Each number is 500 + 50 x the weight over the matrix's rms, rounded and kept within 0 to 999. Layers, rows and columns count from 0. Numbers have three digits each.

# q: layer 2 attention query, 384x192, rms 0.152, rows 269-319, columns 96-191
# k: layer 2 attention key, 384x192, rms 0.136, rows 269-319, columns 96-191
# v: layer 2 attention value, 384x192, rms 0.141, rows 256-273, columns 96-191
# o: layer 2 attention output (transposed), 384x192, rms 0.144, rows 256-273, columns 96-191
q269:489483550433536450661522570494516565476538594470572530487509464425424516530467482564477494538429483501540568506520503461561599612471473498413464485537435561419468556543524502418410537414541557561496521451525442439468485610548588472486469454577627450539432501502499557522499494513520491464
k269:512441485437392500435470428640557493451574411511492485562467581567442526470555506606534483476538549381557428512540474510482450433449484562465541478429565513454470547515541555543499446441540486577431493515537541539423533481526498499500547417522426471443466483495379507586541542508417538492
q270:464446548459486490514516433528545553532456513489500496546469511494494510521544627506563397567512578537492426482623472474462598532483461530456501506519418536568520488465574516428491563454556354492443593489471490522415506518540499521458493487598560502559368444553429587462437443448530451491
k270:509409499514463542447536560616553465459500446551454449546497568484486542444540477433470427463579532381556471563541509476583538424462533466477539511464567465490508562447565571586609513487549546526417421531484521541464461582526480543605596472485527469451533462408548466517602520459453501586
q271:487539539432471453503524440461576555547545609445571534534488498393450560500479534450438461521395454553466444479453425486384461537491528528452520455538477577518502462432480546498434566459473637492488490460455593447480514536490594494483474475493495529547494543464516425546444627524443486548
k271:524614490561521463474458542513490533529549460524541485499494544537534374499396489605492558478533477424525521565487474471484447504520462525490398447539492496523480455542433447447453458510470479547545535454407531514459515517456500489443438551440424470520488539539526556353509532624494435390
q272:494515403456437499578488463536492448504569528340537521532585501543567450455453586474519547464487486569408507504468553491475379482476504551446565560466487456464488613454550490542486512520480504498427359508661507516556471634577485470536504522485515471466467511428553404440540544560490487460
k272:430486473491453494548462471543544581387491468479613502521407434457418528501594510518606480574429576426492406499368564556399499510373492447504477492455504446478503403487603486548483560487534489516571544605512560533555519538478600545420516514543473419540513477423482552573511437464458536519
q273:484594538435544479468568487462549512528504561575497562572534586456445599574420486542547533483497430547452528527461503522478403484432488562467550634550470565479473529505429495494436543555505563455528529590575469470519546479634524549565498447492573500513531525465436475539470550553537575506
k273:490546546492462510496510519510496576477460411446459409488548442606573475447488480544531565617471506503434419428441477487554497524444516516507484573443548427512507535492463567511569412530450528595510499422394485525555541552462614556471469554534509479417496390602538563569443402509436458454
q274:574381478495456492590397458546482489483592535489549454501545461444543547499417429513509555494430396475532513435480493523581491522499534455542502424500479505478435400460450404433493542482507450529510603426506464426542473545400509474428552575445485524416410505418549428528499593570458489544
k274:467547439548570535461464509504493447521475556551550504482465561454490452516440489558476460420500485522483570528525479484459445517532491612515530441591468568526512454554427402475386484537474454480492553449458523534553505478519463469450441484439528575572504564539490538367505514550570448414
q275:552518529487612516523471447500595535475475578520450522504391527547534453461562473505494528522625530532544443490545538505462502438561436584463490433422521504503416496555525560499457454506450385537494489428479475535524523516495503472520411494468522541493559570505549508475485470475502487616
k275:515495514416447458436565460519491530491431451422430537538531453545480583513562510463461416427494537471472497491457489534536502407455534398508519603437517459432518545504600586545556547429512530505460432516577505463518478437538503590566564515532573409454502474425466470565522494453443584540
q276:406475436477458483490425529598580548580585516598544511498473538544522577468446451474481467583624477531537518526441500541560499452535498463412420515462533436521539503434485539486460392477520394568469455506461428483524431526470525527476444523508501513533536563553393552501447520513465391566
k276:558453538484455468500589430451434458510480512407461579523516451524486555505581499485504458450457489490449403450512504491527547416477581435502492531442530516469503600437599636531574504484501588572475431527532498485509496504528553518574603451582566514442578402446479493569508529451446496612
q277:418544437513411413391537510456389489511588498488640549564520483504509513458488492513539504531488464515427548530583493555567480469450449535483383479380444506400514574526467442371580544443574566484526616453472479433486466594543513459447540508495455519509498524517458414422486431502473430510
k277:482481453510550586534475521519528459491519541527579489458456559477561452528520522544432481547492443533519489529543470493499464540559482558533476454509462579514463441584430391463367467555488472468527518443483526503483498458522386454436429477405484545514484555559484542414456584534557455447
q278:548538571405533520520496460472561507482436490501480505433454454343487546437533526522431493449594445495553491447520496486438499473497481504477505479511441504525459544548458571550419479479522461523469426486553528509491545576549477447487480528531618551474558500473578583519511507541556557548
k278:523484560429455431502497533475530536464509449467429523549568463568418580512551510470558483445474539441486495493469508509489511478446545450526563545473565455460562560411644606567581527418460508538435466546549489505511459505540566563531591505549535414465516487425457497585533452460412593527
q279:408509457517523494541393516430540440522553535480558470476527510504484474536440499424521489465461573581442472498489503465491467625485409402433494534493525465437454577437504478563467447377505434650527559550477501464542553574418436495595499447525533434535551514514462470488492534599469395576
k279:561447609447476494504456427513516495538549385551447557525465421534492559522594531441606483515482470391439460422518580518510612474474597500548516495479543483459507539468633610597556467473545556571480425470525455541443530569504595492549538471557489534469557485458479559613471472419442489562
q280:555497475466434476517502435567523464430560531477513479485563509540423526527487536533463523556506432556491464399508462501628491569594513499431580543560556502581453383574451533433432504526554444445457499491551566492553550464484582510536479441524586550656518417514566504561505568450467474547
k280:515535582464468481494546535488571503534508481418428486536618472579487481477545514480551430507467559390549516510511531477406485408344452492575468523454542482450520606500428505572576494539547532476476451572410517495567551498461599501481617484503462487396583486429458447472465551502489520533
q281:491463478493521488451516458428480401505423551541586593575416521542548378534489516564486524487578546573432481473570453531502459473459538538579487545494597464536483482587610492488554392496503463464473542505449481499413530370507455602596518503482432443546572418575521626532582449456449560456
k281:455474524465438488505507532523524544407484457456422538506569433516493594458525583387541419508497491501392438460499503502568584453486517366471587500424531484504482557445603538535521568463513491528516490553593449459474486517513455472423542481559538422400487487444472453554495508389434557557
q282:539527453489445479489590464482549494478575467420504438401470571542433507426512490474438357502514459461446426486411521522515492485463452577516535497504542467495362466555422505520457511478517565495532484523453541535511541387409569507502573435372548525591502537591550534473473488552538639561
k282:466615551475549548429412537489587544523425532551502475497527453531432462499486462480438615418606572443556497439474475529464492502588433493529505552501487476450528510477442430424546541542369509443544481394512499544452504409466581525429475554560474393538478527395462465378474552495491500457
q283:556517617480504392546519496590551556434487498561561466447453487530504483521495523471506504464498424460551567520539534615527472547509526486486381510507497531436473413607483434380513535403523476456594596408511486409438526551546528549524522515464429517479420530560529524549564546496457492526
k283:493486412465549607481498513547456449512491540528535471565487555471572502472515522595431470421524476564493526549550423491460502481516479552442578442508423550482455494574439406468396477478490495483507494436551469552510512427579364448437500421462533568509456599529432545509446491499549501457
q284:531547503482523557449494552466509537468508486497487436517416499425465473520497467612510485535507445497504462522573493407501558418430476530432592593414406487461463558551463463375575418536467577500547527472300411492503489463482520540519585540502536564561483534477432428536469499460545608458
k284:475558445473509547480538594444543488494515539497547476375534480522490437511363527513440465534535417530503553512537461511482429623545403539554452456486491572452499429518406452498431566543509473492468607445490481458505508502540449443472457519424493543456489468557509546434451560516556450505
q285:506486505430533460419534498641492552548510491514503505542444459506564517555589582445508572547569505502473404420572486490426505500417444588515504500464456426583445527424531557490537513463478416482536546461518584461487530552473361448504502482518557506453525438449463553473488528540495452504
k285:475543505536411502569471467456480568516456501483523514495436443604499501544484550464476442569506536565480478484560468471621613519563501375398473535459542481452462531451531503644472532529480554548446514568494473552526450570529591571567518593434592436469472501553488508522474446480435517539
q286:562374517493519475571473504556433479506510499467515488522485568599496464454524419595509505530527498462517482476463559515509567542496528466449513461571467501446509529429523500474497473472507441563459494439477344599551493558532485555502554552480505516418463482402447592501561525571514512528
k286:398535346504573439463482433452485474477549550510549521471455603412469485543498456483487469363589580552471545449477519581527408499433497594504566496497540503515559400489538450558402468533508502516540497425573515546520496567459439417537476404489602495512523586577450497461491446447464480415
q287:495451373564500522549518556543477485497552493397503593506473524447526576543444465461487446483453567604503509528468450570458536600437434500439492457497561461437391523465414467440523458503493529556505569483582412418489439589545419391505464442492527550452387430488544475535495477609486483463
k287:495421520482487503462437404546536512435464483591442502572504489471479519571551579521494438501499543427438468488543559442502539513464550499535549505529502454469559533441547613576498488449464461566444391489583500594513448496554526566460526444593485460477484544426428537590564513405455506532
q288:503544489534532477591466458560577570526539533482443447481554530545472584528539470543529487450378475462507546535472479492489434494476554509492529551561488483566502469485490593527482598520422520475544463573549499486438497500547517583517499495477522484466444486565486490617481588533495555418
k288:524550510567575523491499489437449507545503504518570468454486485478602391476404469578494567527471481559527487538475477502468465568495468579466473505535490482517503479514359435478452466552548488483574546455401507515520522529451517468475430583470471601557470458537532477411433527570536414464
q289:480548515409485458430432508494538492441560497511562413455436410501458537437579438432469499501419525504473457433582510583420486549474480532426458514500485445462483519525366486360514577512518529447503498520459537511471463565550438431464529511482552490475465498614479447535444575500514522600
k289:567589583503566575496479548472500506547513548532495476424550525464490449514489578540469540471500388607430524431429410424558488534544549601533501396443466545463501484434448492561338413563397448443505470452508484549537434507527536536502541605452525587376511543496506547384467473536538452418
q290:482564556579490602463449483460391455461466533558484525446538420479461413485457469442505551376511430475607612535617457499430462468476509411475503516428495575472578493503462563590407502475584594533567465622424453519545574415344475544462594539563512377484524485588592457500467545437458483511
k290:552462640490527395569513466508503470588440447516424491459546411513505580446483579376626538594521507501442468457402544520511470463483560560495504468522524466607452499481582480541609521444471445372566491446476486423509579511451598569533526585489425491462547425473559476590438456596498515543
q291:502475406539422533588610561535415479474527552473548617527491587427542515462396520505527486551526595559582533568502589572480584538508502470504527437520488449427491509507519532547482448529491493530481547481471497490547518453473503463531485471485508489476507459442564559509470417471524560491
k291:486385481493540468516452444514468424412455483541479517557510508554497506576574518475430502537516543424468492492532461479546490459421563522463569530464528496469507512513590518467539522399553510510438462545566476542453475458483444548448525438515478450530454546504383479586568449458436527501
q292:622514492597483516546404570603557596509478608483421499468409427474526481556498529434502541424497555466566605495496478469425475490422531519449475461405512533411531496558550507389458500431519496485577554492434496418443409509501582427515508478555507443431416490481505491445464503577518498475
k292:508394425481518554455482441536476488470454484521614510562496549507447521526453442594396459426585471468480446605559516451507542417533488575501502466525444485497479513509525514566474524362440480503494486512544490472475493423551387542450492479501469506577511516417433417599537515471456525554
q293:468445460559429519484451479488475382476404431539552473478579487551501599569507545434489592492573493405537531470427535488658583462481472436543457487500540442517582427486450508600487454594460476485605413559524516582477508408499413534523473531519455433478573496446549536532478492512481476534
k293:517481515425470485568514472558511517401478539487455573569434497498537580516518439426567537526483528528432530475506567471473631495507523493489496514471542444478496560422585510550595498494544628514493455521488456475481538502460581451517537456544540578529528454564447482704526450450550528633
q294:516541523463482429438576540443562503461508533537523472484464512515480506595518460478424543474558549457474548511472433500464548531528496483377570535567578487501578475497467497473423522461578487404520437509462549575463520515567549556554427538567534473591533425482484573643512471415461479489
k294:580490535463419471524525501524497509498524445486461531569539475527456549496543550440547492521497501491474440436507528499487532410418540447502479555409554445487523579428577603544574488477427537585470461559542507471492492510529545510506566466548477449410547442486446476630531466445443558612
q295:497510458514459418443458382471501522495457490432443479489508502491558568517554519501492483431473496528503486553570518592442504493500478562501475524557503541459537452527563572546530510514506610538565534502555413452453570601552512505511509581521497531479432494505523429443491466404560428532
k295:483521414564601524468546564553538414472560498470589455484490587467534464427389478564484533521504547510500512604409463429441469515473463499550484516507464529517520385518440415476433448395505500438535488476436551538487450452465463415512423502433471524589457584539531487427472530551547491443
q296:422569523572520542513538416570501477480482573468475553517512477517564463457473501567606499589462477559489460540536498505535517563439499531428555601496509504543478459604520442458409466457511432544512456400506454515565517460444506564492500497547530476459406514560579492517450588455517533519
k296:512529503464506433416599525616504530510499545518415383546557534505401471460428635532496516492506640433473467486501498536461482475485485506550512517567435539418381438426465491527654562541621548510437477501501494472540611545482584543460576452569446458497546439446503558461551534527485476541
q297:479538468493602546512519524489579493510432439498516460415513566426542491534541462523619484528338639523483496549442513507487532649590477554466545542574587463467458509536465429466558427580389501474485415540558489544528581485564495472563491476497486555470533476534508476658529444474543566495
k297:503519503579612544500440548480511563447565576539515422531462518437536405518435547635491539484483443546520621503541418487470528585521586481493475556549383527361464459535367511423424463550549493553464555489480518540446477570473433490428445503535427609537372523531482615386567468481578419436
q298:510502474574564466600574462419409469376500532427464529503533555462448441479529316510435498529402439499426436532525506517532565630567422537499471404450421505436424519534404411408506550554499551557538495342589505525498559474508597479485498346472533610597483570523539433496479548542558589563
k298:497514387473545534437473519551583453481497492569531462460436588479571440480502530531437435491547493520558575552522483533482423490501459590479454453521437527472477401563389390449410469527489419459520553434494512522528575456526418500466411515438459494523419606506500509421523559523570458436
q299:556560398554483600542467413547449489561509591495441541611602434491505435481445594464572492597513605482588378452496420432512529473488595532498492487500516480688552412565545536531466370463475496588481459440477559562498469507504503476470473515542511424476513484561471511530564582545531490524
k299:447486496546537419462558548486435414470452518526483449438597575450504381521441529556552508448545496468484602538545487539532492678459536562459451515519504408454513476432487472505604548497610572506521548548462495456471623439451481451446484579453432447528518478382500434377524562549467471502
q300:411519277482498439534517534590509444515543591395571518512466432353491497562466442586477514468504597467440462558478532465470610519521376609359529437516409520501424577462501484514456565498460506491423494510490533391454432558491532532453541477498604598523487549446517517493448504395560428471
k300:558406527421424648419494456630567494431479366625532490519361660496428446508568567523511392597482445434544475603549485502521557557449494519423405489433546521534600491437470472472489475496450498578406437469489505593470532478506476498509514499507425514483455478491472479411601498526534557517
q301:572452552510545422511372542444500518457450564497492477522521488593450391471553537533446580462498497477430535499467482429500498517456550447523568519475579491488475512535514438487557511453530495497494549418510456530457402533515511501495522538554462508539456453500428378581485563590426471492
k301:480557408538548549466484621488437540519532513538598452464477528404544544512502447506514451397464425511502528563498456527458444475524449545467458355542394508529519454539460485533384499611510473500580519469474485465495500527543414456521451443465511571576510535524573579487467545462596516513
q302:368559513490529490407471422508358470411438487561533521532460472485575434421565510488477590525471543555573502469512558558519503426550437517448453473431489489556446527469528500493538417515457555506456478445493449574577578459445474483524442512516541436585527519622490458487492432441464511575
k302:506494437571512434519581470660564508493495484443488552464403584542501607495561527446501452478512531500444503456442456465556561379571479442460548488438535508394415474581568549504513532468513496433527502490646508428492524417527522521518526505480466509416409530470516505535449463515570502471
q303:516532514476526431473484459628503466473547481488491545511561474469520533535425516365580573418492505470526482390462481572472443535421499536539491570611481513478532480511623493512450569421499589484469377568499574505429493443479390463444588504538514463422417377578521575512473569472519544536
k303:551496514624576488534478436473489522525501557501491367469466419503494460479457579553512621570542503559490433494534503466485542543537532580503548508450488427561518502455434522488467532486532441522587498555508447527497498594399541561539475523459525473547495493442512494486462470601508465455
q304:560542573342579497478452554537568510501384456539458448458533498605548486512490542441483570507672596551477461393559531517490451435573460529495526546575629519479531492534429499535486435497472433495450457494512506500503551473497443438542463471576517439516539521459541493484536517523529452606
k304:510480592480450462519530460505485553504498438412426535506509439563445571548597502452554464471489489511475505461481510495557594473477548395512510550472511463445532578503582585573526503486501513572452464574555451516502484492491567535567588466547593483442550502458479509616499478450482561587
q305:509451414529461443593458427497538413522508539384563399514513545379526504544546518560499557517377436431492484500452416563552560566489537483566472476536476419603416400494482534553589512520471553490546547436598615427447533561513491537542532577480489558447420447456543449512523603558534526435
k305:468564413508552533491447541485496496518529512537567501504471533447565434472442508568500495482472471523506528568513511451435471560521443586465494445583464559471491432523432379464417489516542483468530536481422505539532481501467462458437425497445479571578443594518488540360501540534541444415
q306:467466445537498573540476497509421394409405527477585458434520460408496453576468548495489528431527529577462605432525445505502478510441472423465587415462494516459445508443422509564526420513501469422447516481563534479544498604470492455522452512498530458471594455459567543540566486513493496461
k306:486426556445446469514492461558540576493504452521436580544520466546423593527549540461584458509464576426453499488517554480498557447471550435507544515468510462486506571473660566606529525435461474554426475534581504469487498467549561566496548499531515420488497487472424457604563446415448581549
q307:579578481399453518471525514588447484445512383485466514569581476495501443581460580470438485492518566562527448378507435484527441538446508515437644618510459572505518469483582526472584542467560592500430442533435502450484447461524410517488605543540583476579464400535504500561569443466507502456
k307:493506559566464469550486470483519501494543470520493455387541438477414494431446549446594533600455497433483528508476559478438577572459399503571540487444501351554582547413475518540510520487492464503507514544583510505471480620506575444490501540420454444400533514464516496518440579480513532492
q308:524477441444429497642504579560515481450516528444461422498506497464412536527479544472477428495399561529493533466457530569549495408470446475405502398445459580433514519405469518535486513502486543466474499456502456445472452550598590449448502530485468453457378588568539529450447494565537478414
k308:561343509458461514452482387603497466439503486531484517583517520476491543455590461508536507474498510393435431556495594455460491417411498598549512551453507422533538506530586489480500544399463460542446419461649548526548475468562501572506561496615483467493556494380479448558571508461471556506
q309:439431570553575484570410448489460579513371450580489457527409502494414486608467447492459526468481485527528534454393400436509524531480508405464449505542502517515508613519523512538550414467450432608581465457484537482511494448464578519530469502517534573522544464583478496494484385497521530483
k309:463597479529522494500541592446484505568622520436594591411478539577602476543451490548487592477454405504601516581585533513440513494614422518585494445572471562566468389589434447421498501511495586533532615481350456459389465553464446464574464500388504635526440477470510527522459598569537388478
q310:465481546578460449451571540446498426396574548477522491485494481604442473460579491565474470474665410516477499541556494484393499487432436544468524507482375505460456605520465469503481557399584532394624542463534477546444516622514443559549485498443501500420489641439497470375530504547512453501
k310:486442478353368532470509516541552541517485470490474527573516475527467575484548553459487453506567619470525442442515565560520508462407490397484559552427585478472503512479650581583561538425456556546478475475553511508514522433586479496456532409543535428465547482495447485627558415389368597579
q311:556515570467558474469557471453558562585432443497471517448466597526483515512553491586513571554529366408514489562509455426473513459507503513541503563513625439553494493488465637455409440527525441474514494489515536539597526461571496553560431476499552570594532424345435503472557480519439558481
k311:471596462500501498545487501462491601541489477443473507584522434528598519544477423485451498495492549550481502397440567565541483501513481447463455580486517495437486512482435460603570499513484582492532454470428439530487525558388618539497485487549490448523518455583526489539437553486453422554
q312:506563455545551574413484523428417532498497437589547506436556436468594505376565501611505554502487466526530553560457550444385576487516513515535485450450489506501522533484538531483412514439522470487520571518593488534542427542447469439511556504488506644464455534479481486509428477424420412568
k312:498410450544587473529514583475501494545548609550577423525465518408445577517511481491520491473457467573526542495558410522511449580540517510598543506556431533535451487538489517477455518557397508455547477449484473497420495546544408515543380444474449518623524511522571570426501475501531545468
q313:469588539402477503416520535434431490654472407514481441496571462627517492381645452491485449449443551498447545589518571452467463440519519565513457546495453529594600503457446586511448548411411519518389452491533503491478422477483436439497547485498553428522561582573467435529518483497519397534
k313:532442613589547528620578468438451470481558511545556497429442483447477429511503428443491572489543457484533501459402386520522411549526505490506436443549517495478507518568481402525475433516509535465562512431423552484494539512432546453541442587497401488533484446568595504384381509574629497503
q314:345624461596463432406508591383404386372527578476500482558542378518521522456516537396425485506561541603486518430524459510519427572435459520360493432486439481443536546607479442487559455467498591460463515414538496535528524516534501415526390492478454509518489588501477390467514457532508497576
k314:582381515439468493525517520582592543484504478508429569500471574527455574488513560499471476489477584444513463502523559504515528405464559406538508467468523518415466530446582550528505495472486536550464459538592516437480545382587476517456525432511450467456489542475444498627581464415496582560
q315:545517591438497557354602527515454604568497453493399486487484583545573573496461647468531453602576514588433498475591506487469435346520528471444495572449536553578496466397505496515534445504481465435424420573468425588513494480542423500533442504548461461512489477531420603524496445579439521491
k315:465517609518529435618489457459536518513435472482414543501525427488541469526473468402500525543518537474473481427469439506530569532568572479469503541498508415481513584548493524503554526613504483463490547486520533475509427506523554546497462559520550462432586455562553531499441500499538395565
q316:431481507546498532521521481461443570559460459479569495440483459435433514499497517524536442476453392501579435564559516448461556388480505393559505425447475517559565485387528533543576529494476435620523572525421535433603537571510504458476448542480452550473530507527513472412482482437430419462
k316:498590516513586500548485549458445418555535574573524510484509549495564536527464514461556541532503473558503628499437490554478493561614457563469436434609421631565500414483475406462434485541572450402472574483489504559466497453458512459572476592440461524559449535512576475432423557609549442414
q317:499564645485530534529540512490480543552532482518501535567431451502483580446548583529502440504501528547555441490541474475491494446475609523512447439472495537577489484497448528474475672478463546459519553477545529498510426593530348502468444482482450537432476541445496469535620608546434519466
k317:481459567421350451499526468533429598473418465546373543557568416502434495530483479539567538518546505461446538469491565522479463595440477430484565525485572479478527555447588630519594524495496594563446414508577446558540491473560587546469526468531576426361525396512476532562492445502444590500
q318:376460532474511457449531416486516503531431453543541489451436448375522552561538527473566468447495411463448498439509517492562539574437487550497423535490458548455454528469458473430507454467522394539619498502559478482483548550543495449517467537509548534513576504500490611495577431526460525587
k318:521512504417461496482498531553642468406512506510507580571507556535428533469456521515461482445533561439522533483545442475469559498558577440522588513520487498431527504422591529535531447438432561561384499489555547485457458473553442444441539498500473480473478530490404509581484456434475492466
q319:439453496469523545541601527550516517507499438496521378481555556492512498458545515490569453545451366480565475559603586503617583512445453518519516591424326466476481520418433510474495444546507498468476542470534465471546545615507501462467458559465439476547453527469442425521590469518578516506
k319:486465433437438505504572505526569454500429542503488522493480438460487561424497544483420419485501621481468490460421448533492392525562495442405530466520504543328518502477507487540496555490530467485400524454560535524614607479535534542591548481490492560549412494518510506532462487468532465450
v256:538558574555449511446499528442499478529502426471503369493517567402430547395457539393507446497621422533471455415553424446536537456552560504601477466550385471535543537532515421440535436418559565613466449493469389460615501448363575457473573496537449428524502511388461445470608517520478484465
o256:431465417413532511488484467449585566484504485559397491522445421572589549549506474683476506550407532470526558598472590520518416582422484606453436523453472407516555503519395589537421517563479458462518469475532530468412518551611368459526416531408504542512436503587601457493422470618558493550
v257:454526518540564466471398443501425604504438518452462454435538497517463426435457499497525476471571551570503554465580488433593510463469491518562487495455466474492655555434444525487586457424512545573437534570458431402423468385459461418396466407560414427448548499416519556419549460563489528526
o257:475500472465469547536488584497492510534559442564566549552444467538540534471433502538495523567427531500511440559508532530495447465446556511437459510398405508520441452518514427551415579470505451514524454431467630513551536553595529553517454564464533450513399574543469447558440605559530485535
v258:440479490438540392463468602433524415458624579519493496470512575448482519526589446476548526547457465466578622592514462493533469455490459434522503497559491517636459487464597553461566487527470567413439441549465629495585517518489506561547561516457549508577490514583466334494453590490475424543
o258:566469576425478532626571520581523555510443439594476502452484436535532477433537586531499517418558450491505471387569445504434520526450437523500518480515520471470621463495444504499447590460535502552540559445496407470413471445459451430512522493523470556458472469530507615511550349498450565446
v259:566543478540678499500414472449473468522448543495478480452451530556385531502500557580510490536449496543438576401455505514477549491435591391474518421577603486556459546432605450418460473461471595407482525542431465450416449471504511457375578419485536428499494524510573496437602564570412416519
o259:560454480417356519416514464518504501430506452398576466438588463584579535493466591483561592566538462513533458501537573483424473416478383554554466559513420539393524459504344416575499453536525455635530423535628566565619538549543518446599431599580493598486512510567392577526396465460516539488
v260:471441458485565502512460419512550498538544591565539533447564492493518478484503496578487489473391563564508536493381595433450537531548436553421525510510457574493512524547499531463534538609380525459530581568436573547607489506505527593522537548473556664549490494552471470476554477403534511439
o260:566500565533480449471516523560472506521499480446360472516493514540514586540595559472503522535698424505539410477605403572441473472448417414508411497529496407550558458538578572465460474403624552416496505440630440424423497467336471471466552430519501393471481558379522551487502496494388483563
v261:531531508438537494445479480577432543480478571548476522593498575567483453444470517530485445614395642500537496508404461551425491373491542436457479524536590461520647581496446455445598510493485541464467557496495619452594505493496430506469588458556645549477432602406473516490502464564547480464
o261:454504494493429567557534486469458464497488432460525531419455463468495515532506591503518508484640418543455479401599539411588540523521411488548439490489469515477431518581553410567419505496588554543485512434501507528449514488460543494478447647502390429508562561594566507410501617428460533526
v262:468535521486462471415495552583562528525549526426432446511520484468505507473383465594609490477628520401493478529501464621511453409570450476502553441454520392472477436450454513546447470408476405583478501341581570572528572508516513498507429426551508470415441541483598492587430602604468552516
o262:582521427501483560602493483419443433445540460554640565510517506486526443535506473395413506530413535526460487523545505391567518515448618512577503498618566599515559507553548412560474639557531524578523460623385516516523431503514494507462567558490453516484604428539483596447626481455482535444
v263:458479384442452532544478503424507573500450502421529460403542435426496493434557436569571539410586592599492564512448486504534585510674492595486490469457492514532429458370534545518466470497553485570480451493484499431546527450479501436468554513499410546482582415500539493589567586514509530486
o263:634460535629618470463560494464521519526652483515527514464531523629516503593462441470388487485355626409432432552571531558532430453377530427501467504568506433413545558541458553439467499473453416575516542468461487651491412600461481502615498372433583460548458534454462504521479511484483428564
v264:454457490476513429452515443504366441495553612483460473494523588472591417561507546552540563593379557400560501608503492420468606468478508465574462506531367479575485523529463519425506474549496517405470391644469579401476493438594474520521555445538521521488555508469466414555435347633498506540
o264:479607368522545577593549524543544440421470400550471491474512445490436534355562570386515520436569489577451406407582483523536481538529545406534522461474578494344543517526569509596465454434460555638558586438451455532500548542430509493444501580542409502531418527420497564384486531498510480505
v265:501617509492427428531475509442561459453597559434503532509513455513565570604445446530513582460473396515445566551534444589469542495489483555516460591531485459476545479531566616435564418481432509527538549516585524505556548608377558444525541573437413508568596563629442543561529451426612437447
o265:539336515561504433454545494528547522592519474549571444484460506438473427424584457480508451493528497447547501441542539400567483567452543490512567495528556511581484537527537518417461558437468486396512520486425467537441422532513435575474494461516523498526475436523465463381458425476491556576
v266:440479402417435444515503444586482504380564463578510449505535440430562493577494359602547458436414569460520515614488565430472423488526535582488473528411525555406463493505435595557633483440381539527437542571571493468559562453563513500486513528518517567555546520549441484512525551495538455437
o266:596535538643520548504508561471437496609511533467579548517460618495459436528590556414431525505547520457485461415593459520516489359465439401506493560599494442621484478527578480443422524429597496378496559440418541582427424520374445569468536496492474337484464488472498465488564554428435595508
v267:513493483544633462452446468538553452504429563489477585516513409538544473542501562505539547593514458491429501597538513445525466548504430497445528497528498484481621429533495525536537532636535452515482550595460479540478465470586424609466426453507467504515414526600461509495455337549517506529
o267:595523551402396499554522607493453537474493470538512530504466504412508569432465515408531438483541545521697437496441474516420527531520496437512529501392488581573445504440532560516514443334475566502554545478482588427479579512484570479483522565478524531553509568348512481474509629546509525504
v268:558463538432593538387386543494504502558424510432557476507393432532476560504493516557419416518382529466471511482518506557410496548479436412426525469567558497538517477560505432503416535485494503469495516526602424520619721530483453509516548592510495497411407475473449575495445499551475538573
o268:476562495558426522570481492552418519415541553501557381571520524458456426541507514495513593563538515555563475546469507410465544421532513617529514525400495592511439474361590499518549543481615546562510524558450539457422304493471601434479503469514452536450564478488430441485618464396569454419
v269:461495649523471454521497452574596450543541418587564428457527591521547503544572444410426414578526436519501521470388532550499527488475438529464555456527407569435490538494531518509476523450670563528428471569451501563436389555472494538523452517482462556613628433482453392477495578381479503543
o269:515486468467515513446491511462570488501570549496384470568523460546521460458449511535618590422504490492486501563553453497469527609495611532433463590554511458497528395511451534516497479541366463485519500514520501414579630470580563447498619468530466517444422451467556575544570461562531500449
v270:513524533545541456572561547462498499546496485521475481461427636530518509522559579431491556572527510503577539541454495513500557460420607442434518408673544501524405506390548486476533461496555523395476455509507467526373431516563433472474469397482499430514543496426541373461496576498429399537
o270:448519466442474572498431468475520481391479570454556564434669419528487470453409534485537484421490485490418503485471472539533469521578413498569510598436481499346581479548334432561475475537452451629543494521556543555627623442560639415543474605530530504476502486603499530576473446511529523498
v271:492444434519576632557482458478516562462442606547464566392495443551390447318548449574479479501507570487554484339438435426417547520537514456540488556520513594575500587533456408446461497574551450433448423618483500439442453402467456543545507522613527539462521535426543509508559461636504445402
o271:412490561581493437510581505607390523564485457581459479487525536544565576604425637438546558469500564567424462568598461561590471415481477442520540373471494413507509496415522527508509383382545513565556558410529440578524527543468544420536527507490446463500401601491498500523438537455502454535
v272:432482427481498443561447533506558526541539442538513464489466521515462557507598487536515524478548494547545393423359523535525505450636447557517558440481478438509437484473443453397456528468536508503464452420518609565591486435410464481480541533659496592472507453505518392549465654401485387446
o272:640512647495479501475473440403535591504548498516451457502544472563619462530482515490475456453479531400455595498613441438465496541381613523427432515641488425539538458502434554561444546504470488545492543527465456512460502557580487462475538494389535511522552488497593587505577405527505573517
v273:464431487560450466516458468365506546496532571360428516427453458435534506443484488456570537524615472576525524506580487525589498550497486520614485531446501549538480538520452564512487500509424467526472424467457504476385474514490522432565431435521514456482580548513502503483519505513508522468
o273:435454548514528476513487516580504475548488476613567546524576497550520487516472450458533477524408547447391481580456496494517438481455654525461551422433501500475556466514509495464497613407500442523584463507547456532551465468509450585503529472490457445469464429533429491611464473578446435541